Weights of a small transformer language model.
Architecture: rotary positions, no biases in attention or MLP, tied embeddings.
Each number is 128 + 24 x the weight over its row's rms, rounded and kept within 0 to 255. Layers, rows and columns count from 0. Numbers have three digits each. The size before them is the row's rms in percent of the matrix's.

# gate: layer 8 MLP gate, 640x320, rms 0.0806, rows 96-150, columns 0-79
# up: layer 8 MLP up, 640x320, rms 0.0848, rows 96-149, columns 0-79
# down: layer 8 MLP down (transposed), 640x320, rms 0.0689, rows 96-149, columns 0-79
gate96 093:102127107170131100161130160112089140108140110152148098100133086132113096121158126155106110102132136140163136182131096115122147151076154095112149141059140148156109084112134153123108162114135159121180113116118080129125169133151127138146115132
up96 092:178144118156149142128161131128115136130123120116144115089156079107131106110153142140115108074128140123103134129141145152135154104127144112131153150112110134125095124134144134131123148138108152142125131142102132132126112117149117108120190142
down96 091:187090120102155116148097186144108123124110159105139128136118143119152166121138144120124197134121136153102131161098151157149107111187115149135158174134134094172148139111055181151100130102111070162148100139129129130120160141111118137183133136
gate97 099:142127138144147111073100121155097153148155144129129108115143124103118128114108125127189116096096091136101143144145127149122144120132114178142155087141157120164137122159128088118153165120134131186131151103194117144039112134126104120127120151
up97 098:116135098113147138117121118128174118127121139165145155116144089123115130123130134152157146125139105140105126182185139145112118097154136147112156149123103141152101107113123128152105125114077142102124155117133149146077100176125107209114130100
down97 106:165105122148157127101117134138096133132106124127146134111133109136124133159140107076152133129122147140088080073114106143108152101115132152195132116146142089113121098125115136136059133156117110101138092153099158119157100147138108170147109132
gate98 105:153136106097132141120121163109121102120156116109106109135139118127124113149098180143185082114139092157149159146116111116154132149154073095116077109155112096154163096149126127136111202132125132154101161135129108139155140125109160108148140137
up98 106:110128112133108145174128131143137153119119170126164129135077125101149119134135144117122102136146134114130108130143148151122113126137147125132145149131087187097102179162126131144143087143130135104161104108113116115133107123121111102128125149
down98 100:109108118118135109127147091095116135130100117120133133120142114155123130140124125112134134129136121138144143118086083134139139100154145142167122128039187155176123143106159121129085151129102125132099137148118108183136121105142112121124140093
gate99 098:142123151130127163109120183099105100100136123149128132090168096148139122119112133149149132114142125094135146126134154114078123106113124119144116152129159100111143116123170172120127147118146121134097110129131150096145121178116117129135117102
up99 098:128119146147142168105139119104088144136103147101148158133115137085175117108127160102122127101120165129115123127133125156129109146136107139113115165117153147139119134179142140128123122115124099114109155152129136117077124124094129148077159126
down99 109:138093110151138135129112074136122090139122141141144147161124108174129141168112098106109139099152143118146118140100124129133128145132115114148092155167120141154114120134146110131119122133140141133108142142154129136141104153110088165146130133
gate100 095:111116164138138140163154071135077123089143144140180112093144134101112124179116172181110146141165111161128137113151120124134119131111140150142112155107123165126147139100114146186109154129143123115117162133071107168160148150130101121152121194
up100 091:163144128133115119133098144092124121136113138110166122119139100100126088153139129102173112150122109131147128125146133072128091134141138141099109171159129123091110146138143115174117137146086100137113118120082147098082176065104101141149149135
down100 088:135084127133163188127133077158121094131114102156111134141136122130102105119196161139107111095188144069124115115109145157131190158118103125121108138097127147136142125146131125094161132062175131156127154103100111119134064107135108111126107141
gate101 100:119127152116093117106109141139162129133142147125114133124154087130158145120158127137125098120130113139145133142119094139130111121039132104135141152118115138095124162161085176118090163139130172132100134118104108171098138146096105136103101098
up101 100:132158125159109077113107123111156128142099112165109162108113107155165142120096092132144142097100162133121132113143139108085128156150095132142127101114128110151145114151137132116096164138122112137118117131141103090144153125123094120126181130
down101 103:125168189129155170124134156093132145116119121132125171123100097183136150167096128087135122122179088132107110152150120131121098133178130152154119126135121169152163169127131151132081130156113134140138106111123131128138145182143108158156061162
gate102 095:157127155088128148138118129124116127107156162129119111142146124130107159129124128163102100121135146138162108120123147111123135180127133098124141144130141102123068119108116137183103142166097132106079140131110118132159111117116144061134101139
up102 106:119149108115119138116171115200118139153114153108124130085140136141120081098161130112120111086127090119106127125172133136120137139109173148093092122126106111160181124090189160111130077109139131137162132114136140138131130113124132134132170140
down102 104:114137138125149115142139098133077160148107135123091177137149128149114105114117106118106172112143108155101128108122123151075130139126153121140119139126128135132174101038125109115143138122120156134137084101149140116080134087145130134137163190
gate103 102:154128108134152121083124131162116117118126138158166101152157116170078147117152145150156121096103112076101144145158141129093129106113152159102146126110151130179116174135157082148119136165135121136128135195173127100125123095122130110110147160
up103 106:126136138126100145090115131117116157131131100109087102126120123126130128125149106164108138102125123095153138142142124143156149120110123150069148131158125161163094157197110136162104136140162172111145120170144156129110088106124158119102142197
down103 109:111145153131109133062111177133138111125083139117135126176143119168122133134113136147110129132120117120141153102137119140123149129124170103122119146111198122130174129159120143125105099135102157151052172135160135115176144089196132111128138151
gate104 102:106107166085133077128074136094145101143111139111107103103142122137108140174076110106121141141115151115091137133083131110113099140137134130123110123118165122110134093094147138133123146153121110103124127118078141117119128092123091138110141082
up104 097:101144170096128107089122153129137118126109145142116130149058119155120158100122102104158123081148093121118138133157112145125127091120131126100116137117095120104142148153107147141134110148100147171191139124113166156138144138148130133075120095
down104 099:140118107120093152139140107112103125103126167109135134122188127135095125127092095157122087096168099129113112118159118145066144121142168117166141137132132126126138153137105131110134125155129125133116095154191147123148154137152109085119146132
gate105 105:144129124148081119140168131122143117104136137092077103131115122149122177094199102134119141108140134156084121113109157170114135084125136110138114125115148115121094184116158134171135153109130128108136154135114124078159112160079127120130129104
up105 101:147123120130160071100129139132145169148159111141119124109129110174119131115119093101091141104132128172139099117126099089088118123112097092114156144102124125125115157131148109152099162112107097164121133141114144181114151154092107098124128107
down105 104:142136151103142134137160093113116118140133127122106132157112129158117166120131142099135166148123090144122132147071104132159138137104133142121130134138136118128113145133142158158119103104091129129152168139117101082123121178146165151158137073
gate106 102:100116125147123122144107113165130149182157167142133143152107122156141080113113160140138119145139154133111151155119184124100133098131098130103118115116170151119134115145115135119127124095135135155110136191124095144116119149138111081124101115
up106 103:182199145112128124145150135108109147126124140120094109154142112161173135132144115097093086181097162184131132112105145068132136091117151120128150125128110122122138109127164149094113097126159115100104132136142134133137143154140088119143142147
down106 102:115131133135113113108110119139147094119154160137113160131133105145071144090123114117130125167163107119117088132132124115143136150090135113156142120113104127127138163129131107143118138105095093128138145134158151107149128142139108134101127129
gate107 102:114167159105168097158135144150123141109157122133104106097101110129136077129148122100166090093153182142105137140109128150107178125087119132103152169127113128129131150112105138119116110162089118114120162127121109097141099092119116117091115147
up107 110:168133082113138103116114112172165145099107166141134140112084139142127134143115130111162130102134111118113174138085127127079126151118087149154154137138126132139119124125130129134106158135109133117123111105119115075151077153111134127105155141
down107 115:155137128148111157109138114127146160139126136094111135143135139155113149159116120090087143117091132130120108113172111147136127159145094114150119086103140136098123151114116153133148157097121127121123116089120148087149149115095130137112104110
gate108 095:189099158113190093129132161113088137130119143109128147133155137165096127078148157160154116121143152125151171111069174119111132125154126101112085103135153140133137125164146113133122122125140085115161098100105101120123186128159156133138107155
up108 091:146167143101089138139091125091083151127150101086136129063143115104112123115156075162103142114118113108138167123140083112113142110137102156139128117137137114146139111149119096155106158168130094148160155145139120133165122098145101115099120145
down108 098:131140147111131137157122122142161146147130133126118122159158125122172123163099190126168124151131098112135124102108126132123100108124167101104110143148129148109200162103145175066196105084113145119162101132141121164114133173091157144161132141
gate109 106:081118138111118149137149147099114160138123133169117132139134133129153127142133141109132156140173128119169139107104141112136154116179101107099136153136122101127090155117157113111107158129115087114081100099112163116093107092079143156176107101
up109 106:144135122122131114125106122107124100150126137112102115166138126155141104149169149124107159125113097118111151157119124152091127118117082149163134143125101140135139072101133138088170141110140168164165103076154138107150140152117126153132128149
down109 107:117130138125122148133126125156092127150131115169133114183109154117068098116118133131096087101166114165103101127116098114140118120088124171142108134143127160149143130094141136120125158115150137137114148117145185119139116145128102090098079136
gate110 096:134138129137116138064138165133110152136124089141129135149104067134125105109137100080150103145083086140157143124057145109151125129116154140158118128093141127121140119123063133107122125145132132125170139106166082157159100164158131136141134152
up110 095:133147123100147108105127154151113132113120085154118115140125148098116135128164075185122118140131105154135164135137150160171153118128136138142150101100091148158140099076104144129072135106133143098135177118101153127147125165134140088118170112
down110 089:114131135109126134078135211110110142108143136129137146118103131141139153146121146095142145127106079142150123157068197139103124102126077088096121142157114132134126158145143166092148129136116103138131107130104124137153143150117121080134136121
gate111 103:173146136140125139102140142129105134163153136126156133117109076106112104132131146094133139152161145096141130129173107181130119071128104168137132137157108104149123134103143151123109093171142139129153154099129156122102177126117132137125105141
up111 108:129139114111119103141136137121155110146109141112102089094124130170140116123150115136119179171141123098109118137151136155155128091158139180144077154128120111152099157118118122127123108154145165137127165126133123167133148114192145136130142165
down111 109:166145102112119111135164085120094130105139129122141086125130095131134111154153118117142132112089126086119081145112122139121177110114136139148147126113121130139121149153159166172140136155135183114133131188099112142139133069118108110133147115
gate112 108:083142146115100118153115099126096147128106127107154169150129131109170104132150114140115143124111126123101127134116177143153164122147098097155105113142156116124090112186146143092104087130155129122139157154105113144145149108145099132139126138
up112 106:101152167104135145115123090157100107143119132125123159144136098138092153095125171116143139106176125136079074121143173110145136135117095137139108143127148157155107162190128090138102074139122168114125142096104132129153152116117141123142081107
down112 110:116110115157140095162131144127122118119122119109134099119122142162154125119127136130134099126164108077112135113087158085173117099125120080133146110092123116089137091129107122131115125152181055150147148144133102116125111130157127148132095150
gate113 095:128124084134126146144131112124129078108117147139112085120140110154122148143155110156100136124142091112163124110148127122110109115129101145135101070087096149144112113143101140157136126108119138092127080148110159133161151094152116140133093117
up113 095:153098103093087114129192131118117178104144152060116118133103093133145140074135167099143133111112134119140129123116118130119130136120115095125140080153159110165161123085141098159151158123153139135186121162103129163142131085089117088116127131
down113 093:108157146093142100156165153136127118181190145095110122155144110143146123148132167126145106103118116166110108124132168110124127126125156133130129121153146145107173087142120146146141120125106156127137152111130115109191132147171168170127162136
gate114 103:120117139118108077071112100121142159124131147099107137074121118156165127147149169151117088142132086100169160138072118164115107110129151171131123104079112136133146170144103160112127103150147139144077170106130138113129145115152124170119131144
up114 100:120121129119130166141130106102121124149103145147132108123118160165131103113117120106063151145147084160094110132138145176088144125125096104109159120147117112107116085108102119087138137178133111135136109112125187137122104113104082081133142164
down114 106:130134120120138137116132075129136131115144133131122133134160181159105186115099099167102106143101095130126159150130092112143106146141120114144136111117133132139137149130155104134132126127151123134166161093150105114140135109087180135146104131
gate115 098:102126135130142104131088140084132097132157152113133126107122122122132133159138105108128129072115122098122105114172167148110134124144153117131129100119172130142117152095133137107131122123111150137095094153131100131106149177094130137178172141
up115 092:131137111105122147129135140141104140073136140134125165141085138112104144117143145137189124122150130120154087142140130128136120103112120133120113118121155147141138110113111173131144124143164129118140136125088102165124160129120154138135175134
down115 099:144129096121155152127104102168157141154149154096182098127134101138113136122107126127099129217120126155158104114136146094118157142101128162125116127107103119141092129126142079141150094100128118119120103134135190116169120120129150106133102167
gate116 101:084176112098133106124110102166126138133095144100123134129135133102166138137102159113141139093117117126143111121109126127113111196155129175130124126145147154119115093156161102156162097133063160147122114085152155158137110093137121144145136120
up116 099:141134130177111143072156159095140114151126158141102142138170119115137091130136144131096150151119136149121100130095138168115130087138134133081114121105133116103111134122130149102116121118133146129151165150140121178128108106094084098146131127
down116 101:126127153112130108145122133130114087108128096115117098139133154136136153070099100159089131128146143131160127151166133116118116112145136112089108124127151128144116152141135142116109137134116148120126150117105130121137157161136146072109126125
gate117 098:073115124108141165161127125098141119148110140120168124110129087154163133149173125123115114084076153087126077096096140152154120143168154130109138159097136122112139142105104155123096138155134138113111110087142121107140148163159148135109155156
up117 095:130147138161134150091135124138139119146121083121086157135118133076145094106130106094131124132148134141175153107106120120143148112125173143145113170144111133122149090158150068123110108118137115103128115109135133110141066119152158135139122120
down117 098:113143103121119147137189177118094101135117112080184122088103104136148159157126107153160149164151104151130155125111111128140129140110104168125130130100111093127096134157152131158139158134146117136116122145128136132136168114078105132150146104
gate118 099:141160143137131123120156137147123178137170090143100141163145112149090115130140093116130110107103132164134095123126116105133135135127138158103110155132087120090147156146124102116103139105139119158153126149139113146115127085101154177090123121
up118 102:112110111148096104118123153125123131147112158130114135124138169097157109121092135103140167131163088110166137161086137110158072112079123111089147168092195198160105158114128136120083155146144155139098123140112115083094149129099140115153104101
down118 106:140137106146208122153151177154123099082152092080123086138189145154130122154197111110127101112157088159146101128115166113103120133102161077156107162114113103094089131105126159159146135154108120115151136088119137140169117112130145105105126183
gate119 095:122122146170127100143157130087150127114123126096132130158110099093127103110154117086118131121114148154115133132117121127178085084165116110112119115142106162164163112109088114112109118121123116096113144101112148125114123146128122127153098109
up119 096:192131155085116139113086157183136124135097135128080152118174110099099110101112139105153140136111138096078089121132105110106139114118185128115145128084131109146125123139105134103120119136089157164096103145129128127121111117156109096120092160
down119 094:100156129101134136127107104115128155139151143130186134136101145100113110139145131171149129090147138121142149142145122140108163119130129108130112135158153113126100104162105090104066114121132118117152133107135105112150158101115151192157147100
gate120 099:113131126162093173153120122165151135147161107118114098107147104158133085084115119104156122178135112150119128103104163124122128144076106137124141145110149102138111063119090139120074120144127134147121134136127143128160113089162143103096149144
up120 106:107103144104140139118137137180162137158133137143132125091122160114125155120141142136096119124107078123124144154139091130136142154114124142187099129112099129132165139117146154126102120105158109136146136135097152146152138141116179133095150130
down120 102:145108149079136118155149107125127121134138114113089164118113117082162160117139142145118112082121107119105105159128123147163153112110120185159107124118095169150142069108139175108161140090117136116139127161174148147116109098127112125121122186
gate121 099:141072139129116129147142084116107153126128140168114141139152153144114131154123158140111109096112152182131170140146124064166096135116138133151096123094080094119061143089092146115134151134109127111104171113148143114094153140140137078147125124
up121 104:111103123130067128146164104132157115100162125117103155154126122129119169166122134144134122141136129131134086150109108089133135143082114141133155153148118085118100126092108163125129103141128097128081165146112138109141144182157076136088133131
down121 106:129168177102140107096119096100120150139160125124152129134118093172143123118133105125133123129087101132129147132105153086163109098169111131083097130117155160125114109097097106151145120143103106139119118134149132137184198117153120106115148096
gate122 098:143111116105141163168096164170147107126120111111130137124094169111113129181186117090122093154088118142135107140093136144134127065110097164132180090080093138142104140062136137075136128116162100152156167113126120148142167136116126129133146148
up122 098:159111127109077110127217149105150172103162072116110133121106085136118137094103155141115165116125141147115103080138121126150155122147117157132161153162148104133117161155128141117109187099146141126097096163138117145125124115157118135106101149
down122 102:108122128110059130122049112138142107145145107126165108105147110120143108083129146107129147168125136122116154144155137111081124134110142163128094089145129152118113121086091151159144165125152126154145093166120097168105118106129128134107119142
gate123 099:156122128165114166130093083106110154119122158113125126130078108097123114173134120116147137143140183152116080088143097140191121120090162132125112142152109141190155138099156136094126118146151144125148159089141055118141130167148160117102124119
up123 094:177115147110143122159130149132125100088098134111093128100132168142107141163086132098085120124112078138113102153099162101136110156128130123118155088126120103134109143154135115124099129173129108112091122116129173177120130141095155107163129116
down123 095:099105152127121152110109080109130151150191148133143145124112130136148126118155099137161152127151168129161119144147081129147124115095143139130117178121134137152110095119151112095115147135167178100146146106116127088109145127108156102112114073
gate124 098:111086179104162120092138109099102114149127108106110113182149138106116143139119139124133117152106116144109162151109169148193120149111136130114140160120143116160154116162174137155148093141106180072131130115136121113114123158118116114120179106
up124 100:122134166100121113163108108157160176128089123117142119123142169137112140083080132141110139076151119108160131105099121138081119107116106138120097125142135150138117135109166134115139103081160111150101120117164078087159154167140073096147068181
down124 101:108116137095117153139164120167120136106123189117138081119102093124110123107120156138078151090119162102168160192120134142123118109161118150091185128149135123153167167120156154150136116151144123126120105120121108099172137148101125104120102138
gate125 101:122128192119079165126072138091149167094121119158110090117126128133097122118153135153149137109132140137108106133145127134089134154138145136131098158064109131147104102141120160125141168102137144109127115156118134132119127140096126196147130105
up125 104:081137083086157103149148090159108134127128153099131098139118180086107143145115129143127163119169153138154109141163128120108140163152109150135127135105187111119114119132131132105126142135151132123130144147106124137138146124102094177148116105
down125 105:088079141103144168151129162136111143130134143125111164156101142108133098162138088141125141117131121126131113093156115087090150107141124111168091108128140112123105117090151130144136130120118144145099149202126107114140142174128086159140090130
gate126 105:091090120112119154142128157109109156084115113140124126182131116123128117136111097122147097118138097116188121149124155128129109111136093134101086119096128162138112137093118128145100082157082128124133157127101141098130130119126143134104203110
up126 106:105114104101097145131155137114144110089145138136115148176127108154102115139149134125134104118103126115156154108135142103099058087124120157166137166103113120075127127127127163101115121147139114094178138128144071090163172107127100167118152092
down126 113:131103118109076133063097123136155125101111127116163140139140114146136128173117125083133091138107144130154108122144084148170083101087108126136115105066131124118117128112157128131148137113112119141152079164124152107137111121141116111123139089
gate127 106:105119135129142098121145071130124150137097102119154130171145170091119095143140131160142148136169152113126091142128129127133088119087126132163113130122148121114066143152122125114116145098158169124119133140150165128171147114127124137083172127
up127 102:155107101124139123135153171113132147148115151135145117122101070136125206093110143121106175142116166106118090148098090145099114094136113124143114161098147136108137144149109144121118188086125059132129107154145141151121114156137159127155096104
down127 101:109083119157076149115123131116114107097135148137147110150123148125102144085108125168166128144155098095164149126151108153126157194134184152147153102141096100140126103104137132191106135175142112093158115143139116142107118126115164138140172115
gate128 103:126123118070121142116108138109152134123155159160113161145107149167130134116143118114099166130139141156145129138147142153135106139154109159131120133134141140148152094131126132078110090127118137101131155110103130138133097169132133161141121103
up128 097:107161092089142105143157125097112117131113123075147150131148112138139062139120138121143128152163106113136088150144158102154118119108146118105120144133092120140139116137153165084089154084129155099143131107191169167139116139128067120149116073
down128 102:082123167113140174166147156168104172095128142146105136090144169150107168106131104121092130138109132145124114141102160162131159131166132119108159132068141143105104128106133068101165099137122155123116096155139145119143123126101108152147142140
gate129 099:119108161116155131139135113107093108134152188178134107129137143136118140099134159133136122140158097128149135134127146155120088101101102096097122074110114145114124159145149152105148088143168116142100127099121127137124123060117149133148153110
up129 102:124119129141117099106124132136154144136148127141087091094113136111162138109107162128117086104124142079164170128122121120131111145129073093133119128142151151130114093151155092122145146129139077153073123101122100107146155099114093086136127153
down129 102:172147150143093061129155115130107122164129120125127128115120096120131118124141099131176112134104107130153109150113108126148101123068159131140083121134096125099113083119121123100119129123156105070106128087119119093151134138136127142089113149
gate130 101:124123130141125155086127115126117150140102130107119144137128145114064154096093149156151091101139199103140173091132117135135076085112141111125136136142142147150156114130127155120094155135154101118148158163131139152117060104179119096147089116
up130 103:157071134118108141157095164128142082120156178121119147122112096095131113147138139140115154130154141126146135134129093119119160176131126161149126092144134134101097122126151116073118150146108109135098121105115161121108135171130100147086142121
down130 098:092124117109093151136128110133168109091142094111142144116123091137171119137121067138147165106145114126132120098109150140132144158160114092089100130127094160156120125070119136131129123141094114154103120093136144114121166116123149111100096112
gate131 100:166123092152111160191075111121124172128166111110124157116193136104135141127131154145135127134140146156131140140145129145115154090189118123122145111122109174133112164126154123140134144140138121125088132137093167119104113135099123137084138147
up131 102:115149097136096130181115135131144080125112132144131112138163128106145103140138138083121109083140131171145144079090146116105084104153112170151117127121108157140138167147098119100154124104146136143116142130124147115129109136176103139116127133
down131 100:147126094114122109116098134100102100135149135143135150130117142168124131127155087122108099121151126164174104083121139112113116175092147160096120113200150140091133156092117135142107090139086125170136164149153139088129091171114120106144150096
gate132 095:161099155096138146109099111108140116143160117118157141100134101153124184155112147160136121166136148112150175099096152114089087155112142128111133086129143098129143107155144109111126132148137157117134164118145122115161103115161154088103117138
up132 095:122170136122154097124108139083136150113121117147109133133183153080100142128143102126103163149134142122119162132117128120136137150096104155106101125141120112133174116161162119182138098138158116130182154157129154124169145109096118131174155145
down132 086:134145170120159142122166255132170125106120150104124130131105098121166101155160164103147125110125101151137145113136085123110126110158152094138150135101144130160148153089120171123170159117108131131125134101128084130115128152126158134111158160
gate133 101:142130113163112163153176148129127104144150142143128139121142144170148091154099094113162091150137149087151143134144107085166101124171161124119115144096136138132105136134100112128087128139130151142162111155100152148128135118090122091152142158
up133 096:120127106148128117133119136106114132154128140124125097110120130132136135139165123132137116163148148072139177117114112135086129105101144139166146147154101084132088155104115152124137117089184166087091084146098111126132118136083127158126099105
down133 099:121153159135101155146127098130143106137154123103124114150127096154135174168146099099152120125090176111104184113098167143105117126147150149115110130124149154135122131102160140142122089151122167165056101126134123153147137106134142149132116113
gate134 097:148132126159106084146109118107117129147127126121116105158109090103103163161152126134127143103096106090108147149116087133170117119144103101120120088142144139106116078150155140149153153136126110150154138118150171157131120128120119123129159168
up134 092:132151114132116133142149137126142116146106148070130141111120125149155107132122104117167087172181099125112112164161148155104163127143163115130120148131069098182120103107085109160126118129118106121111138128130095108121141153151128137150144142
down134 094:123101123108157148123130068085121109137107110163130117150150117131109135131116120136104133056108118117133113130131109142114145153148132124093118117109133147072126127129178166119095113164175131099112165166133191122127093122123154124129147159
gate135 099:139122129141132135112140148139136110142096159158101124132112124144099127129138139155112125133111120080146161133114132096082125108144175140140138111172123162148118173085137077178102136111114115130150115112173093143110126112141151117137121155
up135 107:131141124128126109151145138122161131123101149119092098163153132152133125111141145107129152115175136121110085153120130151117112121106094096129108114109120123149117083128085110111096072124167102165096163135142130140094105153153098144116130110
down135 106:093130138116144105135133115131119110114135133127148107120109136139132128121110156121139148134105133131159135165147127114098147120118126097131117142127084150194147134138090126175136139137118104134168176100114138094138134135116092130105154132
gate136 098:121134142135151166127085192167153111135112158139117126109142106121092124136116132140115124125112132162157106141169145098111150093118119128111152118128128113144138107143109165135117143148119083087111119152087120120177096143117127174143118151
up136 095:160123129098071113151115124139082132104092172162150170148152108120140132127117122128106159113101110115133130134113119125115143161070130136166119118112130196085161163136160104116130142161143066131127135121105108133167131125101121105100104152
down136 094:105129079126098143119100163128148108149135101102131095126128100131097120150146099112151126154102143152135157137125124125127099134094135131103105138138150114144136137116086158151139133143102145117162129140098120148068123168083111051120147121
gate137 100:146095180158161112147137127136165135092141119144074178093125159129115129129136140136106164110129118124114148114105164165106132160114170070139115147110134081133166153108108141170161156145158150131144135139138185122176154091153142110111117148
up137 103:115145102118097117089104105093152135155141159092163092112151101149118150179104141121149101105135163075114118119134114089184121138150134097140113097142150118160145083158139145119158124100141112197124112118108120129117146146128123126137123079
down137 097:100172136157158159141083095099172136086089157128109122133137146183115130108090134107129162112131155155105126099155156131102132110102106108127127142062108093143092125117120128094125137111118128166095101124126129154139161092103116155109111123
gate138 095:157121144148116136162098171096183102086120103123170116108117113086157088130122122126112138121109124126141138109109087137128114119136123111193148117142136132150121127156105128151127108137097118111118143084113122117095120166145082191129139116
up138 094:153122119155143094110120138086150085127142138090138084130115116116139135127140109087109108123119196133131112213153129104138108122104134145114098121143128170173102108109155150119148119152162160120132111125105126128153122142123147146154128142
down138 098:125096102112157130170114141151077146121132148160141126105118148104116149111107119171118133138151121169130123150195094160165111097139124119105121083143142121124137148127140100097139100088102157129124087122140131126123136145131134109110134139
gate139 099:116144096098121138149133106107104127128129144136146123135142139169077088136108154112134102104125097121078129143104133106191117122126163117100134120156099146156125123154123123134122111116127139142146146153125114132081077138134127131161163103
up139 100:144138100121133121107110123155116128137129180148154113122150126131156166113100109123123069089131175154088121160105156133128098165109149145175121137087121099123116114146114126089098157119094145167149172113128141120136080092140119121133118176
down139 103:148130172139155102100084140157102142165175125104113162115193164127114115144128142146114111092116124073134154147184100125125108116133142136127091169111119133130114115176096115154132131129188107116113114132134115095081087129177092086093090130
gate140 096:106128154095139095126098133102113099120148107149146115110161129126123133145079146112126138119111087114074111153124109143114116157103124107122121091104110139123130120176096176136126121134103148138155134108147077134153076151128122137126156100
up140 093:150089111124169158166116118143122132108087162118128128100137097160142106173129097150147117149136125150165198093129090066079163143130118112169106124116132111111112152134092146156102086089122119154154131133116114138134122118160159131105121140
down140 098:127092106111097097128134122146125123125149171154107106124111155137140126129127155136164102125164111163126136117142153085077138119119074149141161171149107123134100158106137106136131114123112132133110130170130204147131181139167132140103124118
gate141 096:155123153135148132114132144118125147127113140132123150084181147167109127134108134133139161141134140083103123164098187137136157105147147139145134125135132135126135098127142155117107143135133188158149122124128142153117161132118152128146139099
up141 094:119166116119144150102136093130154120133129119127137134124103122147131130146116071132104115137085114115107159139120126119138157189111131084131170191169092132175162127101178124090142122162130123112142118153103111185132137134109111139139081133
down141 101:142110158132135141145124139097138151141089146128139144159122167093080086153160150123138179102160231116109111144135142099175130086145092117090102095061090137155107131113143141142147074137114133119130129110129118118118153112107125128111102142
gate142 093:126113079159137134107109130128147162164091112126035100161108108099142069119122111155165105102177091085135149104107110136123132108124118141112099133113107116080128142119109146126166099156121116117115077148109166136113079108068147124116108129
up142 093:138166115131123102185087181117153138106088147151083137129130135140113118112131173127151173095128150120119154103167106116139176111136124164161162115156126111145105114126144132109150110134125123112111175093132161155093125147083151119136123144
down142 099:124154128099133109138104152117143067131081091130102095174117154160158125094112156156094118134119147102133150099149111131120127115104151125148132109127134102111096146149083101144145145081109105142167130150114083133161156110097071133135118144
gate143 100:125131097088087124116119152147138136137110133147146145076119116120108114151123137140109115187121119120144123098107107106121160134085114103151119129123163094141137122134139089123117140085144169144115123108101121117099096149161098130124110112
up143 095:107107101097100094096141099143152136135167150134115147101104099112157145119104143171116177113157145082116092137138137134117151117120087127139122122164192149126119117151097083150114088147152146144123130133151163135174159071141105104123175118
down143 098:141127121148190135155132154102151171129118106145149129153115157120151108176113159122110157132136146121163103116154140110130111107149108166154081104149115117106102147131119100106150103138122094087140144118139138090141121156100114136127116117
gate144 100:105105104157113106092103096158104113102133131121110119131151107112128095091113173126106084135105128124137151129124149093137136122105140154166122136128127150162132093118126132124129092115131094193140139135173156154081145143124125097147081146
up144 101:153149119132104140118113093134130144099122155091101102131139144082124128137114112137159132149165088136157127146177138133165141105158102101116112083120119151111127105085104153153137104109160127111120151142151106158121107131130133153117125137
down144 097:116105121144143145148126119121140118124128165127124108109064125138171121108117107147140122097136130113136125146139144140120155127102105152117136136145204105155138084126090104174146135130154206163126122169110129142129138161111119116128126124
gate145 099:136158134126110122140129115128144137144146115149161118121135148086123116088160111134138154132148107155118152176126106150121139162129157142153122147101183167161116094108101212101125140129169167182138106082122155092146172120151170104122122142
up145 102:147141117139132153177116125115122128109118154158145099131177090159139131129086130121106128133140125126149114138119156122119148165141103115114146122121092090137107129151127116128093123216109129114136148119100159155108102079095180163132113124
down145 099:130114117098112095099143008123133103112115116144104137147113108132124096139122158117108079111123107113088093115121143123127131128092112112147104104111115154121099122109171119110114108129168132090138169130154145167142130134125149128109100109
gate146 104:137152131128132117160165155146119077121125114097113133118156102158160128136120081077134114111130105151108142111123148155131110146135129103151154120123126128184143096143084149120115101141167156162144129149101141142136127102152160100108160159
up146 114:154098128113121130116178111150063148132112134106163103138149100136125126108107118117124119110169098118112130176123126131098109098132136104137076163153092153108147146142122116084171139123130120163115172142143118152145095183159129059142159163
down146 103:136085127129111124100124173171125146163115153128164120136124123109128145127085149108125053126142145083145097060154109139110103095096129114113103142103122134098123086128180134124089142123176137107159115086138124127095148179108126138170113127
gate147 100:126109142117129152128119113116150151110085165130119107137114120108150107167130170118095110111135151124148120133122156133121106146129095153132151117132124167143098141122153136125085101131171161127120092097104118115142120134101158129099089149
up147 095:089096110111137110085141101101147146156105122130158124145111147124163103068132112140095113126124133129112170136139145074088143147132148145151132092100131075108127151153118072131116134115125115106077135141095151114114162121112134142137144136
down147 099:135137169128143136112115135126141113134131176123157115097087160124071126134155137081096122095145097128065148137155109130108104176104114149115140158109107148135127140146135153105135119110182147092131117088131142164126110181114100163109113130
gate148 097:135146166118151129153163154207147099092131135145148145121103143129152133112120138139135101145207124131177111147124131079158159110115122159101160142138104119116157141136166146130154138134120146164128094162101119128140123123076129146106126114
up148 099:122172131110129121141109178156139126145096165155110115141144156151079165122143108184146154177132156171113131147148145131141112141131156135112105118120176138137113128137133134113125170113160132108100166115081124104117114133135120139129112144
down148 100:133118133123115108104132117123163134121152123168149096128192107129145109155090147079121141113092089122090165188114133093144115118100133113117119109085150177110145110134136159106095089107101120106162139120134098123184136157177115107149119156
gate149 099:146119135129114185132142089108117130122129137131052122090129121136100097131093127129121159158122146123090124112178140100137128112156123143157131129106107137113164098096134127132151129139139137155100126160155163145108092115110123125148139104
up149 096:084095120140113098135120107108147141150117124194152112150114118139168084112151121156119125144145128140118116137163143126106166134131110109127117147073103127104138123140069150134133121145120094141120081174130102084106080106124109125175116164
down149 100:151119140135081095137105120131145083144070114144124125109115137140124137139152163081154131150116149158137150113150095121126117081143106130138134084149083145117118107123122156149130129151113176142099148138177152188080135147138131185097139143
gate150 097:118158087111113100142138134103131160113091097123122133182179108145075141159111179132144142118114097121144136131135114109126107166146113133130108121167132149144153144123111189120125148164117122139154144145123147122144167120131118147140135162